Part of a small language model's weights: 4 heads of 32 (1 for keys and values).
Each number is 200 + 20 x the weight over its row's rms, rounded and kept within 0 to 999. Layers, rows and columns count from 0. The size before them is the row's rms in percent of the matrix's.

# layer 2 MLP up, 512x128, rms 0.257, rows 467-511, columns 32-63
095,218,205,211,211,173,242,197,181,210,211,206,197,241,216,160,191,214,185,235,222,224,167,203,211,182,228,204,215,176,202,206,191
101,214,187,193,226,200,217,196,201,207,202,183,205,204,188,229,185,186,217,206,209,188,190,182,176,187,147,165,216,229,210,218,235
090,191,212,193,188,194,175,208,206,201,217,178,192,176,199,219,186,243,211,180,210,183,195,188,189,198,221,149,216,223,202,163,210
093,201,216,218,200,170,173,192,192,177,151,179,193,211,205,217,190,210,189,242,217,197,205,216,218,205,196,203,191,221,193,200,192
098,185,207,192,226,232,190,212,194,229,219,203,216,218,200,219,179,188,204,188,201,214,207,187,192,209,228,205,177,205,211,195,187
092,215,224,216,181,180,227,217,224,191,209,203,191,192,264,207,223,201,166,216,247,191,220,179,183,177,236,180,211,186,185,204,214
103,195,188,215,199,224,210,198,197,194,210,220,185,212,187,209,211,166,192,203,186,198,200,164,190,185,179,200,214,225,161,187,203
105,189,162,162,237,186,207,202,180,211,200,207,203,194,241,220,199,206,183,206,204,180,223,172,177,180,227,212,245,192,206,167,199
109,212,200,168,137,194,190,207,217,204,196,212,199,226,226,187,212,226,219,204,223,161,178,208,186,231,227,183,169,274,181,218,212
097,208,235,206,198,235,213,208,158,241,246,215,159,183,207,193,182,197,180,192,208,226,192,216,199,183,224,179,206,199,165,180,220
101,251,246,222,210,182,204,205,211,227,211,232,196,200,193,217,198,195,232,163,210,224,189,219,202,198,202,169,187,232,196,208,201
092,214,182,207,204,185,181,219,235,206,192,174,171,209,237,201,203,204,204,212,189,208,207,178,209,203,176,182,212,223,218,200,209
101,225,227,217,177,235,204,174,203,213,167,208,193,223,227,207,220,196,219,218,196,191,210,241,247,190,188,183,189,223,209,227,227
107,170,209,194,186,192,204,205,229,188,197,184,199,229,187,199,218,208,182,220,180,150,232,189,198,205,225,168,210,195,248,236,225
089,170,207,181,206,199,216,202,198,179,174,212,186,235,191,209,182,190,190,195,204,228,180,218,165,196,180,212,224,173,218,190,224
102,173,184,205,206,210,222,201,226,169,210,192,225,192,227,240,198,181,212,228,223,192,169,242,183,190,181,197,175,172,213,197,169
095,204,197,166,200,187,193,228,184,194,173,201,187,196,245,219,229,171,205,174,219,207,210,208,246,194,211,168,173,160,198,197,191
111,185,192,189,195,208,216,157,194,228,193,234,198,190,212,179,185,190,207,167,177,191,217,192,213,209,165,169,214,206,180,177,213
089,226,181,180,171,174,222,186,209,237,199,197,184,174,207,194,183,199,181,195,210,231,191,156,226,173,200,195,182,203,210,221,189
096,199,216,207,191,183,234,180,211,182,188,236,223,190,252,213,211,225,199,224,204,194,205,188,193,210,216,245,248,194,217,199,206
097,228,166,206,190,228,170,202,235,187,228,222,193,198,209,192,171,180,210,194,231,190,192,225,187,189,181,179,197,171,175,200,221
088,192,200,176,195,244,209,221,189,220,203,200,203,172,213,225,207,198,191,193,235,217,215,205,225,198,169,165,199,185,197,201,227
089,179,221,231,227,164,228,206,178,220,194,210,195,207,226,216,196,202,203,219,190,200,213,227,227,222,167,233,210,224,192,191,187
100,213,213,195,186,166,235,201,200,203,196,212,214,175,184,246,235,201,185,178,200,226,226,187,221,187,209,207,209,180,210,190,183
092,156,146,213,183,182,197,185,180,184,204,184,216,198,188,183,218,205,194,209,192,216,226,175,187,215,184,227,211,190,238,207,165
092,176,224,193,171,222,194,200,203,219,227,184,238,208,185,171,180,229,226,217,204,200,198,220,204,204,189,173,186,192,198,192,204
101,226,189,197,171,192,197,213,199,179,202,174,178,240,211,224,206,188,180,207,198,222,209,212,179,177,214,214,216,207,236,200,222
104,217,209,180,222,195,232,160,217,193,194,225,175,191,182,158,190,217,155,216,192,175,208,212,200,177,175,173,197,238,221,202,185
100,166,172,215,206,162,197,191,191,185,189,219,194,195,192,177,193,214,217,207,193,189,187,218,202,226,185,190,201,156,189,184,213
099,215,221,185,190,197,164,190,211,225,188,233,229,195,183,189,163,206,187,193,232,222,189,199,212,196,227,197,207,194,196,197,201
101,183,223,193,199,196,213,192,193,232,178,206,175,165,177,200,196,179,199,196,183,202,211,244,281,233,197,211,209,175,179,185,210
105,180,219,206,175,190,190,191,177,203,197,222,205,200,211,191,164,186,225,240,207,187,197,184,198,166,224,218,180,201,178,209,160
107,197,198,201,238,167,221,145,184,222,205,185,215,228,168,185,180,225,181,220,233,180,212,187,223,204,182,186,198,218,187,196,213
093,220,167,264,175,176,215,198,216,214,210,196,196,189,207,202,185,176,191,174,199,200,186,193,222,207,203,194,238,198,217,238,196
089,226,181,198,194,175,192,217,238,187,173,215,207,192,200,173,194,198,218,150,246,208,215,183,236,221,175,174,200,175,172,206,190
100,189,187,219,216,173,200,218,167,215,172,174,151,212,198,215,172,163,219,176,192,207,189,216,173,182,189,224,221,177,206,196,205
096,205,174,176,202,199,192,198,220,214,195,197,242,210,213,237,198,205,183,198,199,203,174,198,202,218,200,249,212,188,221,225,189
092,197,222,192,202,192,185,221,195,216,232,210,193,215,204,211,153,210,204,196,189,235,264,213,196,200,163,193,184,194,224,188,203
096,145,168,222,228,219,172,183,169,207,189,190,239,198,186,179,182,215,210,198,196,220,179,180,204,196,185,226,186,156,198,211,190
095,192,252,204,212,208,185,227,212,198,219,215,218,195,214,176,192,194,202,243,203,206,219,208,179,200,200,218,201,194,189,177,207
100,201,231,166,230,207,213,234,213,220,187,205,210,210,197,238,185,189,200,168,209,210,188,179,212,207,172,205,189,180,190,212,224
104,208,186,191,189,183,181,201,197,187,218,242,185,186,155,171,208,209,220,230,223,185,200,202,155,228,210,203,208,203,204,189,194
099,171,175,267,177,205,202,176,205,204,216,195,186,181,185,193,192,220,182,196,203,208,203,207,199,238,193,203,219,205,200,211,186
106,228,160,236,202,207,222,200,156,205,198,186,182,225,204,197,188,180,207,202,207,201,226,208,197,215,206,184,204,215,182,209,206
110,211,211,200,215,196,212,236,220,217,191,214,197,197,209,196,209,227,216,205,196,180,240,239,218,202,182,153,185,177,237,213,189